{"num_hidden_layers": 18, "hidden_size": 224, "num_attention_heads": 5, "num_key_value_heads": 5, "head_dim": 64, "intermediate_size": 576, "vocab_size": 2184, "hidden_act": "swiglu", "norm": "rmsnorm", "norm_place": "pre", "norm_eps": 1e-05, "positions": "rope", "rope_theta": 1530.0, "rope_fraction": 1.0, "qk_norm": true, "attn_scale": 0.141, "bias": "none", "tie_word_embeddings": false, "parallel_block": false, "extras": ["capped logits"], "init": "normal", "init_std_qkv": 0.0377, "init_std_o": 0.0, "init_std_up": 0.0377, "init_std_down": 0.0, "optimizer": "muon_variant", "learning_rate": 0.0145, "lr_mult_o": 1.5, "beta1": 0.93, "lr_head": 0.00881, "warmup_steps": 49, "schedule": "wsd", "decay_fraction": 1.0, "decay_shape": "linear", "final_lr_fraction": 0.0, "batch_tokens": 65536, "max_seq_len": 384, "doc_mask": true, "train_tokens": 285500000, "max_steps": 4357, "dataset": "wikipedia_en"}
Each number is 500 + 50 x the weight over its row's rms, rounded and kept within 0 to 999. Layers, rows and columns count from 0. Numbers have three digits each. The size before them is the row's rms in percent of the matrix's.

# layer 12 attention output, 224x320, rms 0.186, rows 82-169, columns 160-319
100:464487582440404501512545544588490556487467538472370435406469504528503556481600537441357547456516530418494518498452460564531456453474536527451512542416578488563456524514441455504502464559486428491431453429437544493573524516519561540482510478474529493467526539521488481510493551503441595506450457492575543440455515541446458443507507444504507512521497389504522465500525523592558488539532544584540523405559529528509443521572507552503415455465494482528496479529470519456515543525554472
097:527511472589441452497606355494540533415422537530493449560486584459438399396544386507525537401392468469499436477449539524516470458486537581533422468558472533431506468523496571538487492529516489497499541487471470536468522543416489548537504570543548489543483565513495520496406539463488510536493420483566462501439533478435510540452508528456456466408431540427464511479512451471510454506452427525560484495477525408449499503562469479523511490487492530547507444503491466468433476446506464
097:505484482477484559626603532384528523463468443535420534462561479415518464497551538461545461651536467496483469502464426461516490429503470518511589544468458517415511533560521474548524544559490500501498509478422509452535504485582514444525484498481491474497530520506578552447533525467499440508506393503530483421440513455493533463462498446527608536608512437449452507502452426492522533428488505464496518466511459429507573586515490441518485386535492485510458495517521412490490508589427507
100:523567447448562510460471523580472420513486514514528543544524457496523526514348519486535488507498552517497453441452466516496536485435455514569528506501555516547477508512493509449474468503536542556483467513531471538571564506510475513598434470547506512500553529383493496504531494423406522533544558450492441504443537495454446438398478434527459598537493522388484558528481477549477519471563516408550541515536474554562616485563583509470462484589536482470485537488525463511425506441466475
097:485438514487535541456590503435457549496561531512509447508479431417559543472537482557557497551539482476430439519482492526460506406433584553485448544475467497485460520546455492475486484516499529522562476493547510526624435552542457476527521560533555473513505511471426521512545526562499482463574565398549484574568461532524471485505551481494505440606473476469555511472531376496546491491502523452539420456423514486540435565518453531445547446513502567546555502536423540486511474453511550
096:491516472488561513519541605547518580373452506464569511506485563465537532479462507544554517451506402428509514511467470554573514466497535464602444514448594509543492549518558459527446510472498435453504479440516518496466427482556486484472430526480466515526516431387454504458490523490472521502470494436569547526484483576534471470443496501427545606478508476500386552452480581430512615475542545542453477455468481457454507499503492481498518515489538454447481524522554526515480508520530570
096:561632496558582409433444477453514454526549535516481431516498431489504470515543498558437444628478455462533489471574534487571519616530501558492560492476511475515502490507445481458507483445445524473507502474587528504419614513506445467448458510510510486566483572511452463474487517517490514534507542419548536493540548508496556470521540512519459590434499525568516547503543514544573397530546565458574535462532531500550518462558493467441462552483450465427480491446478459533587499530574442
097:479658533441508413607570400451492491470484457476617526515494479465536498480473526467387501480534481520493539473469506468485505515408471499500504481469491516563501509423482454456490548423502500521575465453422510570506527492530496426492554468493511387501485450552469507488486478492554456425485526531508560562418488523549424446427472595544521469483599502438520528520420585425539432497512557575540545576562414564510547417594506523524510551513539477534504457468496563523535517535521540
091:509489584464578526478537385561439495525535452437440560502431548521477571527498395533458562561518431541509465491483517500568550561495477463487549405468477546526459474492470496484480416522501554515488456454535503549479575509493498490505523464542541440470533526503565485495546403503493488418581459415511487406479471392473564499498505552474465499457478528527495513519390544466503523493499401525515497527509488501604460512466454464442414511486577494495516392534490468573434470511481508
109:609449486646514475518426479457440500477485508426389552475577559432598472527553427608609351423439527511490572525509534467501464430435493483614538562473505564502506517441514526468523447472497540485487464575529418484505505514448438485521566462566454534543459564448463436510475528472469453547528521413450525468501550478459458506439451524523520499543493472440492554439498459445461482527543522507491565501478519490517573454477540456488472511425459442542517451463478466450518457487493477
102:477487493555437543517623571536524412518511461424458393514621529439558485427555480405580467486484469526567508425461425534488540515604519497554527478540524599478470494529540507484530495490502488527567502478454541447522543529511392503512504477515520527561512462485521492479504456480480511536490588490473434486523496478455495539424454439518516536513550465466505542580502475536567486450451460513501591554416430529551465433548448518499498526500478549482452511474526504518538480467547543
096:553516622585486596605559450485526491466480482531534486443492511489603598455488442521444393500558579461530452433467473520513525559492539509517534515503513530469541506497514563488509475601505508452554461490463537477520520552481454520490457476434533559488452479537498464447503521502522498526467525497547504438493386512447534449405488501425497460537536527494532449553482472585584509519508525514469562482576545568485397492565531489408539501434478567422572569521490505514437450482503469
102:534485512439477526582449481481488507550519467519479587514458534450555424592497509387449594398532539565496534532469502418502531558542529498568467479518533492403514499486463568546540489531476517438473596442465583474501496508539558523509506543496449460480480481534485498462562502515512527474444522557507436452497396478499442457457529448530478512515454437530429518519464541528495597523392453489528578564519487474577515517528511440405544493615518457500541518483500503598542532527529522
100:532460489392465515532468519567449464418492416490499473549419497403456541507493523547485434407507504440451547520540538512423495522463469504502483441490543482511454496552485499476517488488506500488480548407523531459503463506516485478408530512457516526492421494533448496534494529422474484538530457512538480496557580442525449457507482463508382507510469527541538525563500510447515511463474503416473481546542515475449509502522527446536476487412530493486452591527467533475512537440523483
098:476409461502536478427530555446469461460492482397534450493508444430502453598506575490442474486546487484452528515520478519455504490499475465503503515453510533533521463446503474468491516533466563532468485455440471559407455470510469487499491502533477551517525461479460544476493491518506555543594578518459478470524486526449491471533539487505610447602526585534494448459456471551449479571435492509497492467504499528495514473520548430495476613466424536416489496460525466412474554518512498
092:479446384422535550438529587542464498434482523475439462528553421447453620507583511454439521440484540514533429513501489522521557518540552476516487522542534593532411530558597585531491458526493572530486455432602485461488399520534497539533506464508461571496500483543540526506546573468459447504492615526471476559517474540564568545451432510432523504496417436545495522534554501555477503485447491463460575509485432546599500463577473481479473504564506473456541427458535557393621562474445514
100:548467468517468473432572517412573515584566454464475465566467517413476508457569467510489517435434524514541527473523499560476578538564460564447433484438442566441432539525518536504463485505572439492467509496436567534490496502487574573483534559521488491508486482550542511537525478522530471500494456556488529507545520484577484447542547523527538476432528499515535464524503441588525440552476372513532512422516504561454570471515484440503459524456480506469576457514509499492511476550571516
094:428563556547446482490535553672471568468577548468498571523467482567486552526467493519402549477493563476559499520539521495521471443483487487426428498480459546455477501485480461553490516551516538548527477482466477488561487452445510478536535534511498417553483449525540494398530525541473522465550439461449527496470425470466460475521424512497448466487490546512504512523565505511493534552506452476443479531489488583523495512561405451479526582601483520410472457511476462489510487528431449
101:531546576546479456432525549547487570542538424452463443564485522497422579503485407351427511518459486521464538503457487475526473552422556527477456455429554498499541486360461534469571511526573534446467496504494464506495461539507474487521461521534496479533522420519523535493508456478512524480489520566537510576500480451555541471498472539525469484497539447506405463537502482490557536520515548504492478477492524506545532544603531414471495533497533411498473500416418474505554638510513503
102:514550495568470455480578489501481554425504501406400402464481513465443435594523448506534531440470512455594488498474517484473471558464519533503477483477405480562430457516496467479474512540520559510548442608496488500528493532490506473561426472612475458570468514515495466547516537515456507520504464450485516465578578506473493551438548516449484518451454498608526488555462476513544499503511503459584460478480500554550434462467499472511521421467469537423536550492561430526467530554517442
097:545592475518507598550522607518580535454554512621503555485548428599649435420520480471576515583565440480519496489498483483456524464536561560525491500473443521456498489503500478483552544472512556504504522425500429494485511521474554541485495436563457511457509536445588501482526492477505511499570541483504543540526487511485415471514578485442541430430506424461358564488503449508432512479526568519481493531525458478465486437500469484518482478442491496547468474422543522436450478509484519
103:488485546500551555566530435444528555505436493548467537549473557449446499471512517575485487471452480549424486530567500505577490522450559536562494537490523572515505453571542472441577467527572493496488484427465541441508518451453511450539434464479509469501477492460558538538462426546592445544597491434513573547517559472449542363453517558464528453511552563535541502458499515449539507442449544546447464510524508501443542488493432449470505442453536473506484524468391447444504460549456507
103:425567403505607489495484549474534472387536609382597609486437435445610487559501361515542497657554574547549496480491504483491605505510517492507486502534411428542523503539500562512533461486468533508554422552524442430458606527500539463527564473476479538505541592513489505512530408471526509425480438495490534476506477410456472504476566489544513488442577530522597451505473542486543465547535517504429525493481576477493523525530485492516521456515546499508493573503514469542435473491525523
107:517634527582448418601533488559529583547509475657487560525535482437452536476456480501458454487499511486467578461491476526501550438518505560554568518486546436530464533458544468579498489495527499478494564492483492569463483485532548549509488533441510579445433482548592512508488478500401469469502506497479465567562492556530516489511533498455498545485510522428514477482439566528462476550487485490504486467519549469540529555519506559403487503502534565576501510570531494555493500485500530
110:582640533477567492463434489472507488480502471519507572467642591446489528562486497504485455409429464477503485558563416514486467450507487498481527517419497464505506426471405530450493452477544509419462570480478520496445496469479545521536437523529479455474482442500526432522511452513522514407522526550455531480457506564417541491557451520449471454485487484459436464550524477500504547495546586482546488499530534533451516568514501469586579590519528541493495431534460524501543591480482480
098:505516644531546549534499577413482550487566461576584464575521554371456401483415525525473495566509446352366507449464515448487576478555544444561542495587488544500573617488589525439484504492512573490509474546446521554494503532561597496546451576522594455459533476502490504477551523546549491460505469477457461535590434566523455506413491463398569488447426516493462441526526451466435485501531455473552448464498518459491511507487485499454414568550466533462480493543459492469488529484533520
102:530510497552469565435459601378531508571582446525451480528389526588429464428352488544491429495489527499499486538469514533475500533553462537484491462519497518422495528412556415534492531450529515517531571547453484497472528483562573449578458468475490485510503451529507476508504546556573519472496524585561550469504509469523525579496480481440504557504461531521538541576517471445543504544505564538604483479416500554459440476510559488509476455518548493557496529443519566511462554511500485
099:545528556490507407483447495536501441527404520593500480440478525430352501494570519488483522545511508547453472452537526485548429562439466454581472551450496511553524540501545603457438515450431459480527538537519525495568466526540501477521511575446458559535482484463505441463420548478487517520452505519480532556505485477483543488528494563566540474534545531460493476496548488586462462455492550529484504577451515444501536425559470419404493474456534488509473488418418487511435471434482428
097:432482560537605491436548482540446459468421428428519528380512471527513608518409441392625524487491467494482506517467349553451456550480487428502494546427490488537462488528602537483498469476487474486488458581451455502458469534453534596555558483547445488517449537553583451425450459519463489478477506520399479475503542534463485485552456480528476534479549463477489518502485497476475588497537462571464400475496462505530483505497453505442507627529483510458501470549482548518394600516485497
095:586572508525491456529464541545402449536493498492535457463408523431380418600477504441565447504534519482489496473553569429474489499475493430522468548503420405453506474500478556498382520522454516486520490535500535559528545498442503543480468486535442461516525511546522491451442542469497509495462478577509509419507476493497559575481449470416471503495581594517442489477562483510488574489609454465471508466463515520544522497484565479530480476469458552498511401577577472523616542600526506
100:407552484487448517476447425545479461570497473591454527508567473604445510523411511538535512531439529497471505468495431445479523476446480514461520570565533429476522419446469518498424539465549486531573542472583504514468530509558479412544516467528451415473434529404502443433395539533594579435545548543571504557486478411556494505552484582504438450511494468470498565490471454578644501472452434462516466529377494527444529465486504491496388440500515540480485432545551466526433451507491482
094:560526426503519485448584456565550470545599474490532422478402531564472552397511488529471552500536504472495495408424470536483545450527496460531447509586470524459474573468545486482479466559522428555469493484552533461462511524522510406500531502482505501564505447470537551480476550454516537458494525479529482627487510480412546463560441484487535503447536546472538463520448458510588538529554557526565481472463467420624532504446510461440441503494559559500565485515556568500481568518530517
101:507591413645436594390604511584535537514482526514509513482472439451399528498511586482409494628500520539482528513465476465543504511536511526541524460457520498507525514406472583573474508481477488578504515471488447471477528489436490561551406456465576593509488515432427544505529480420470515512590499419508509618526555574475555444469594424468485581431505516389511515462569419482482532473432486488559534554445469448496483504574562518441497527537495448535492503503470558489578510508589501
099:450534518517496513590547480539451550446562390573476571510558545512490568501538479459439558380465510464478574543494496379505474488540480545567457543513471469480567551480521572481435465548533509521501463506467608444534466486533544504496495371490500452585444572422505500473504494492523472404454524497484501527543427484554460474482492520453441480489497479507503437552485594536542544554488397510502501450470502532457483500521551529487453443465461505497522477436448483561509443521450564
101:596493556564576605583451444522454517519534526549439556536445423480456550436459478470509522568456522483518521452480541472462544353475493517477481507515490482496593544490470446456512473533572505511472479558542471509540463423451455492524522512491547561516509440508558512570539471586466460562523502510465444423493547587557529470490474559506480548543445489561510454532573494516440447599503508466497509536493513571527509459534489484510487510467536426504443526480492383456564517505439564
105:558438501570469512474594467625527532540584523393515486628475546517479502463501566488552576362450523530483567489493469512509566561515477498475438518490506567496521516511523483590569530470569452476514475470530535552562533515453482484558555420527519517498499510530481547551535499484492508464445582536477508470428510506451462493490508540534515568539511515501533461514446545502460514494530524471533435526565458485557527581548536399491429526499431570489548528500520456520577545614494492
102:450482412494403561524486498425440436522531518399418471519448449401578411537417407442489558473501490434433508452446498412547409537542442565462525532536501455420551487434470487496583479484479498472515465497549591498434511528514573510437497571523504496473503523527482523465526491517588420480545520517542467509527533471544573538557591496521519481481450419424563511496425557468478486531510506530487540414474468422480485464435514449534517512531462530482513581490514466543535529524489501
102:480615476644470433557485480450496476508414464554502460369576507425488432530462454486533522548607566510423510525477488536490495558509558444541471519493514485469494545400484498447536563457512542465496521534532482506491496512457573509513492511536487496488492534549455518492565515505548573503463516548428485453557421454480506505448438472466519527476553505527473517486492546492476445496533514572514501538512492572423492520440541607506457498503518489462520522494555477546490619477532520
107:502517449532574506539528676539624496593449518507578466539527463557522397515432428496582487485495453434524529510484530566458471501531427470512483514535412443516519483506559498498500424486553473549527562511500562534450502439463391530540411457500580509552456521562503516507429462511522537534567512461494482448530433442498529442521492467451577488445498490548448497520486444528543432453530472499532548493462533472568545437574494516499451482550481441585515554419433426461461521497557525
105:525496379571386516487514431557473515513453523508495499504630578514490492437516475420512528535427514523532558455536380527493510565514471481468505506506551628537452571482494576515517453422480510496466464554490562545510449501449522500521515494502492469459443516515464454547533572478485487513406567531559430517503487463432491549524496428544474491477531537522592426492519507527462458493436411580546518566458483482480501420545517478477424574455476469536460506537541459463499484478499558
100:410446536505559457533537460338567524488376498506551523496597486425498461472464506557453495475602519493582495469510507463513477509498547422580516453563468485468456480472526564452540445463504543555528515479395543529539481472541502439481515470552554579551516485504500498471533549544501524521424477551453419520544465476540538487500495398519366540556509543359515466451498530542497485570519499516512607534468577477475463438467499422477576488606529514584475435519520491495446482531553517
095:578592588420499521412473454514475434531436452424516488568540490519441539525504510401380556479559472496457472469525530512433461514433467578479576501588455547548582558394518515482506469561477519537481510550488547484491479491579519543494486531507516500567491519497534504449534481473536462484500463453609496541482486600476546497534496471496538463389547440478482527538456475535517442415557390481483430435422447546500503542520505459516491479523447477490507487477494561506484440438430518
097:544544518496518517505565469507497620520521478505481436511432429411542515540507460536382555445503505532503408443476589517414581462524582499545488398515437514455505517477428509445459519507496552527497519527538504439565498412538480487510505430486549405580412506451497551491569515418534523574470466463555415508508489450541454508507475488567456425528430589497564569562520569445520554497467487498397492610411609564456545556470568601501493510483376577463502516452489523526477522500526513
100:460575448581503497571497567488585616574566591546559397544467465413430548462460493536478568574431521478555558488501497534511550555460491546482458461529492492476496521473436538502488469508476448495521418505477486479428491550490501558402510525621451386454457540497507569404461520522520555511482448477500562540411561458544499557484510503496439519409437461450542529483583502483480479463500434506523513409494499557520443536486521512563543554524505481568568548472530478435518512499476470
099:470448383601467524500503405508494496578580510571502470581502491506375513487516540465604358403507560444565529491562569511490554520456542480475482560538535499459554473583533505564537524580510452489552533490464431530518542544504521536504473498510552457394463459495543459535479519521551486451444524481439469541547476559567522472529440552477494567498447464554476443453429434529501582464522525498466478540512582440553525511544550478499415516443508511419508536600564469477491476568535479
088:535477401470531563411573420514402438585328454474501586499490497542545592443471432461599592496534611532458504499503534507505505450506516532456483497464454551534484559510502525484565498449565543538478561464467512494466497491539439492558525585471450519545520514504485508536460521493496412525503431535532489529486528474515512485495502549470487582496516509528599559466461477496532502512506476523535435529455511566521514553435473479442503449540542567509513518545574557494545452389497462
101:545530500518559474430549439502476472461529498480445434551485421551458557479479454493484570419463546525510490462512456498501522552446495492376459533524446478491483433499517495473475491508469464567566554557520460391478551544470465404505468470509451443590508516453501504502457426459537444503476527494467536532478518553426497500492588551553425585562505475450592510555450467458427450501506435495577448486563516496492467565475439483505465549486470531507529576480462473463435479495478579
103:439519504522367435523472487599458547532584516559479429506531518413473462410589507512544500469480462517488550470444590520526503472589545422498542522489456513494461489448527534521522409493492459565451423528520512487506520505542527473521498479505533486518527571443470496474484512430467456446500546418496480472538430433437545426536574421451604581499448592455524511499519575519463487450454528477541543523474452427477554531470539500522484536441488467521427496477478584573515553527494578
102:454536587419502409558559471461438434536559297517408460512527467441470520590547386475484421514490560478525522522499511397525469503437538479442577535552528474468511516524511501393517443479478498499495457493449530426525474442609467485428549529471477504454445488431491501503461488586445509499533521519539497504461485506482471483493459454574440458455526572536512571531454522480464509566480485519448512454397480470516536532467505435497471498508516464533494472476499458535405482418537591
092:501446537462547560466334524556431474471537429504481475462488486576493497530454564491596572514490514468539502473450478494442526503464467555519474466527507435495462528564444487516487508506597471502556475530429472455503516417450433528563549409561505452558518535474494485535525505472511417510531547458463477561557504417473561572572441466514566467434499457418600518508507376463506516510454525426465467541532442417525546501498459456486532535447513489407547515420536464522458577501490499
109:489435525458448458465546443498435385546483502489470463576466497437457539471555515489446523487471510506506485467468514503476477509469476379473538534451561501614439455559502405481513558517486528513464495507439428542569532548438494532529467531469541471492498473473509408545531520507541460468549500519387517420491517514512507430458536486547457489473512487513429481480520566399522486535466533462529559513498536630521586458475453493473468494433474567455514485404506525477517515428433457
102:405486485549594494495550426584528428518531504428535441568395534576528497569568568619370511464424543471426517489404481560577463533492508470587478575531511517462523496434554490498477596557509552590504519532490569498462522567510494509475509538510551556468482571411529548471474587498478538558482515512512480501433486531492591518462411468512496457525467535469448477500505540529475477508540596533534442484478569526557405544495544540464506480537500541517531488504473506524535515527548482
096:513533402463511494583525526467528526486560540492566468588581474587580461464547547452566598484406474525543440496546508472530616574441516450502526540489500442475524548542499485658451439548489566480428510552498512463488560487502503498505532547563492483531441493545494513513506487502476536445450471503528511601495460512489598521545517452464534359516514506608492556456508483475457493506557504542484478539505424519450544503430510434506479462473450500437485439547485532501478487480431485
104:570435497613552620454494473394486560477568527530432536571477451420496399565496454563523441463497497532533503531425521511484533554507446523490510499498525506434452467521516555539542444476505554548482528596523520538509490507481443530521541515475486484476528501470536544498475567562487498517549477434473487502465473534519455483476441487434431429478485477399592545493585546589464480464354447517514463471481466566525473443352552494484477531521544560489483526466546486503523509472515500
099:452577493588420555542582502443551380452482375437485457520521439463446588465479390450473539519531522490463464524489478526496427468517573511439453463489508413537502566413580539484522497476475502445446436516509523510440516556485466436431429507509447533506492522464505523518501589471482462550516468530592477517499553524527539489495540496468476503526447492479521531534530505490445557499532533474466451535502433487501483458526412520529430459554527560547527512514541544495501523474482470
093:511489445516454472534519486501430530527484598421516418567443573468514507449478561550478500497525477503555518510441449508414480514475472413526522487418491542484451549467484459506516519485572471467561497511536502524473545547391503489504479496536516555565515486469463572570564441446460450517500543435483566541394546459491595551463534465506454496506600495469586517453451520497464483505454475506443590502585552473388596399471565495437448547453521514469497518526442512441405534452559535
097:436631543569501467486560517647528497508535617484574497454501492476448535507432405544427582554442504593462483438601417492507467487439489525537463496515438496502427476526431561527492489528498459446587567562523518465543515515519515417538524461540459523507449465457522475469508545492504542494587512517510495421501484454487526438512547475445514438561488548512421543518564506581489438507500458548485378596479625476515481502527556541460529546542537405462455511500516523586526566490461405
109:529477511430403524419467535525443508447467457615561475450464489392470541471551454505573486495521556514448406502475528470440539487481554484466508471489572457506502467570506515472534526536578567485487526542489542532443511364511541514405540509538461501489448553554509467610449557507441486565580509511511542524466505525559499529522433526524506528443496459477515396456457478516456505477474547477522517516468493658516516441507547526514479548506498462544570521538525456469501486512482566
100:530554542468454486528575521438410618433601405422440501444481508453487438480452398453599489559493488571447527540548582496455554495470477529459518473504529490532542510503463465505480484526482510460526445521515517474540513544474589427495479518531527499483443453531528436587502476466564482532434480566438528566545546512486518456525459617440542469473498502543432594553453455509498496507506526556441457538552471544519584458485505537521499566497493525550417447477506505511476425488491535
100:444472459557507454359412527501552529548523478363478435413447527413478474504443489572541530424460542471554485515527478484509493542431494468497540491517517521478488401498511525449501468488584483509546529567556514558458503477487465522523492465480549451618532495501506479437499491408504480483475503519437477472496423476497453441528473510513487527417587511535523537501497574538464534448520557510562417511392534432404483505547578523433544557444452566476519546445444412421529452409458483
094:435435524597411416534514490559408585495542514531481492448475515649386489499439444614454561448517477477460492491436577432531463481485532485514487475494500532443465442518509489507471518455558465476528380464541459561500535540524561535537455412547464543446476421538546488511471474439532461479489512533415444470512457577553567516457418476538500531539587558511469490464479598528542483534515529520516544508508565476475489516581454513562578477498513523438580504423469461425457521560563484
102:500466445444533414528497485514402391450457480523560477516442544536490440513471561501526506469488408478521493481562482484491482504480476453504522518528527509466502397455470595475530492547428484479521451463490545522566474489525492473471543441464480540478465560495465593553505528505533527488436468478519470446512547460429464604403560574477574549526494461462583495542526544533552538575499571608508474486516479427517452504467568490469486469486508484481467551520531531510502528499431477
102:541531504526593431547518468445409514597418564469444474483459450472500560567533449517486573438472501501501454495509489478441483491495525472468506573470498447400483548492461491550460463527495513498367503504511453522470442560558505550503503438525481547515437564485550543511455494528487534454482580498512524602582428525443490429550489547544456555504486499435532486554478422509542385470430532456445538469549517483414530606484493554501528454460462441607476521427445505540472549504547475
096:448434378618546487504497571474566463513580482474566549511567549619537446496499483501485471446478455517533483511526457511510523563428485495544450483554502541500527498548486490544482472481470455583585461469572529449506498496494502502511562581528556435562489437476543472461506469498518504535521452565478448475505520572446446575450459522514421442482443435507545510478607470455560510552526450512506481581531426406538490445473559527456476517500537493460473492572482440437461423456525542
096:434447549483522500525446562466496497494478454503373478451593542585446448545541479502485481482649487460561439511525487543481511561560541499515449508527458457443562503504441534519420457476493515485566472509522484464493515477514574436414531493486488475500410460485512494475491525519503524542499442540488568582570425518492479498438526543520464443475533423463467475511464547507522510504486461418411498520432424519539585480454463538526469472447495469522475530483471452514469494695512544
091:533568516477524531538504589604497524444419558568506509485566529530542486480530451576434473526406544527495427582499529478534526436594432505512560470488528566461492550477467482537505557555509511528501501552449537532551463435462489505455436541490488491428462573519482492530485541526517558506481541443516485611506542441502465530469463440512427536443473489532481519498447453497513456494467482478477494530559467471550502418501486400516445499422486479508468425563513491465406500508575429
101:549462511450504455540393497464467473501486469515519503471546549517473521437489409570485566448598495569567516556445485446495464493473457485411541467581492544507500494526529458432497512492515478504510548506432520596504430530607509551412563429488425512546535543524549469419506498522438585471527465499430499455537514601464543483482447510542509515523588471535474541478549478504539543563376453525477532459536492546489481434443526478444471527505482546546494490481557485538450540494454497
097:526503517459482384422503467532430436535528574440502500456423447434531493447536497587410503473614513513569474422492453523509479498500512420466517494441530598516465512492470469457490491466483462574510505476446469425483467468482436465492560416473535516525485508481528472531504474513403460559379541529427436498551426438461600557399500442546503488419491469537486465552552522511489419471510501461466565525532511509538444559547524459557520553495463510529494527472481452457521473516507478
105:481435509522524515521512555469496572458532581442515521439510469518466471480486526610478479372497475541593528475550445524519489489490589499515513516577468436558445495511468539484491498530616512493463493507458486503466563485486478487454458461481552432508513581449525458509434477511519507504402467589431556499573468420444408543544565512537547524436484488499535524490457507451534467440522509453456541444483481524429456593548557568447498534472473553509470600524501542496552617509509488
095:425514458468513424469533543636505546509584550536480446461542488424487441418463442416496482425471430487499427474480482535480472556471506514482393466581513583510477372500562457521476519435617512466461493519453428460540471485501554462512430545476532593530414490495455500531486473530526484478557484543527502460498408436505570505447618579536568450497449432512530538541517544559484507470601519534518492567538526507548405495537468497422442485448479402440477528474481466531522513574490450
108:517484547477602452629478582408499472419564475517545596513416579499553486518489489402482464475559419523490535474470494507477475547475542492608521543528543521476520551433512426446500500465515534434539514512507450483536448528490512480480486554515478480500460484539483569500517536422489506523442571522480543426521467537445499554449485552483557530512491457429458552510542522439508486468518488521448482526475496465470439534472485542501547509496506563522509552540500556556549521532501544
102:429509475632319547475518474466473411470566526474472626387417555402510453527467620548392524548444527450478463510505586457524513500504536538528472474502480495525468464547491498533409511485446467445461511545533472463488550511520485534526459516437499523476406506490485486497494460520494500616649503479466542509534489472416536509508528503480541461507467473422478475526520501464563502458506565516547455510440478566544455499502474504447524411470485501571552490466513497397505465524472482
094:502406421422497457515505526496573387474502421483529513490436431483539522471527509468455329480515492493545489528485502527521495522485577451566500498440538446411489515493482496538522413484490495508509509484493481399506488524429482467430414437578455459512566486618496479533537552458444452490431500452490560480595526545466391618562499477452443486502626506435387558564528502520516560482525463519499507545534432539399498485555405486521543482551453515557525487577460531477460549476472563
100:555525607429518476527478473510526637539409560517429485467524500527427443464528524526517559556487516498521506440474504551485587515474513544445539528524529486512497497501519519522482498413416454493466513552548558542501500464547527437458543516460568454585526509467519446458566489467490583532458603572513462502465506425527517527434489524542534553521506466517469485473455510499545471534562479595432515549488477542536466502477514502540471507559478479527495577538486527443452416525463525
100:562460387549438529493658542400466411492579452469506474523438549449428472458574491421460403405440496436483459440513514429548393456462529507481556513503557502515499492439518472526493468506438515526483532504536549476484515511440535512388485560450468468562499455526462499534434525451453485576426535462440534444523517523436462484470599474529481551430440513524495536512645506494516442591541493494568463548484536494499472501400523609563399451476498472564545479556567504497453521560463526
104:452393464496599489629438591550502478587446530557515572461434521564579449585574583477521493507574464538521485433476529539463491563538565495568513514503578493479537500540537474567439534484461497518512514507536525557514494568514461427486459498486516462502506439505529489548502446539538516496438536480473463461538540493449498531523486529477480517581458467542450523473467490535464590447520441580451559487419519430493454468494455519529496460533558482470480586471578538533545527490494546
104:510379570458587413554472593472497502510607511575486537490493570540498505459492583413525450371474550483560511543538494599524537549518486522539489592470502519518490452442500477440544467559445519503481519570454417548572488497488526512424518543480506506540431600551521491453524526479466512491464487519520391463532512433492514519530438381516544509480479501455583473492605555533478554473574558490451454492446549430553565471538511526557506538484522499443565492410530626480569530485491514
097:506485548491427567549510473498543510512468515454489497518415481527453489456424524496485483490480478468537439569495469489489481516510510485486495550519460459515566440529563541531493479498535481493492503551529525527486505460455508494473469503539485480480538532463459410486505488552497431565519388544475494492503450543399530562469564464481528479542513557486496505542526422456571536560611562524502460514411496548531427576493539589549521500511445490479579509539588465510510473552401474
092:441618634557562527500511548521538474546501525427554477554469530525487554501462485547613435492402511530487386462521490524552531416508513474468492565457504493569466537504472517570546544488578471464562408533495457516568498444440543539533561465499471490531488529466577501488528417447530448520528493439578519527467549439542524447458513533515455488517609621483532495482494514541438538521560483438496463485485444546524528406466583392492469486548540521476550498436575534486583516501543467
098:535539499516569534481548502446469583554435376443528441518474547437480437546441517454484457473471423460542520454452525420450494540440458510561474435427516478503430471462417490503526421477442569571477497551449541543534469590469531511448487539510457456604497473559560517563504502507552472491524574461549509563443513449423555486472489468419437478538553557502466493508567488463486545527538501483550525514481450469599467495455431440611438466496476518504462506535512521408406484547523543
094:436563491498566516496519434504489470603507506488505605626448492527578621454511544489423532464467544470475481498460565473602496543463506472498444507496494464517548570519514501534515511540555547461436548477491544521521449539477472420466481530525463449450525477573540459546481480497452548511522523563533521438549457534570442448522544607538485535479456502576529522480513494459581456422459542463517429544478494598454548504552439463517518490478523443561529493439495453494582497523478541
096:557533578453550409488561519466515535524524484496400445578568485577450509414533405503485574404625472501451514474493509492440486538464580467476546513494385485508449544492470512436524440469503490483500538566471515459454503508501460436442501484508468511522493444474498542458461506534513498477509550476530527476488525552432573581472561503442456515523518575509561554438517509559515459466506452583495531437549475473550445462486517446538556451496382479591505470486485482507422529484548522
103:544476469554470476513511395586524498480513507586604526439455590517429471502506460401536437449495439462497498454521511537459479473511451470478552455465521502481450462541495492495490496469490541523521533459499554552475471477477473509543410430509466521467502516543554528562515502509491468479547439601528542543507524466565595483499560513484453468517529520484454549447501455487478542467445465524555417494523534428542498496472477446508497579463524478486495537550560473565493486546443517
152:491497442500557409573622556426542526456393480561510533471475511520451470539358556527463463557582522491485396529507481589598516479528611561464484493515482459480533476473448573452493503477565561495594460465504552478440533483474487526520519489535509541563447505505506464508548522499448551463527540474512516475475473437576501504451505469586477462500473594540480409514476462517470516397437479657516564461676488509538564610529507500507450505542485561466428401514486499560552546441415420
097:449537459381495449501523478424429546492428398514490518502460565574340475611521490532536376528479475447526414442540468469515543518473505537576516509432499448479593542464507487480533526534538495529520503459531533503491464526523517524512446533507515505535567525526513582476473503497505457515471440526479517589477452455516465552507545505495467519422493406538489490465500509409583577460525489501464514498495462557511523491457445551565429441448413516528427508477513536489436490433475431
090:520471525533475481573416474623420541533413460512550602491563480524471501378555525470441456531423540486549540532499549486485467495476485574426517494493533474528503454434426561449518533546485393519468436443428564433428521517491494570456449542540506530544464444537480479466488525495491492483542553416533582491443554556487478400447464494568525493438458517384563415433451433472549481490416491471473449501547490514503560428493476497487436389475566533531444484618565485501596524498515451
093:589405506458533538454522471487573485548592465410444441513506398526551551491440435510397523509554472460498530460490448452480537541473477477536514508551443510499444526512468467598574444472415524519480468392527448549438484435450492519503524594460505535457431465535478495498478467557469502508540519538503555501525466504475430489562499550440453509418526482429406412469489487444480469438533477458491503500599512454526562644472462389518589430516562545522507477501488545508453525487484513
105:581531476423534601456395434538424490485532448524569581473376483434508529473549476550514540485560531555591493471485536478457492475472514567498451469457478544518530530513473511509435529488558523436485467527533427442556482570609452502484480536473485570500591547555590475481539522495540550538548512482537479507508529499573579458554452435458615531519538452463537553580459544473509479585460580558501526549466469560513511613537501478505503562540491545575444577501439535608503468462537392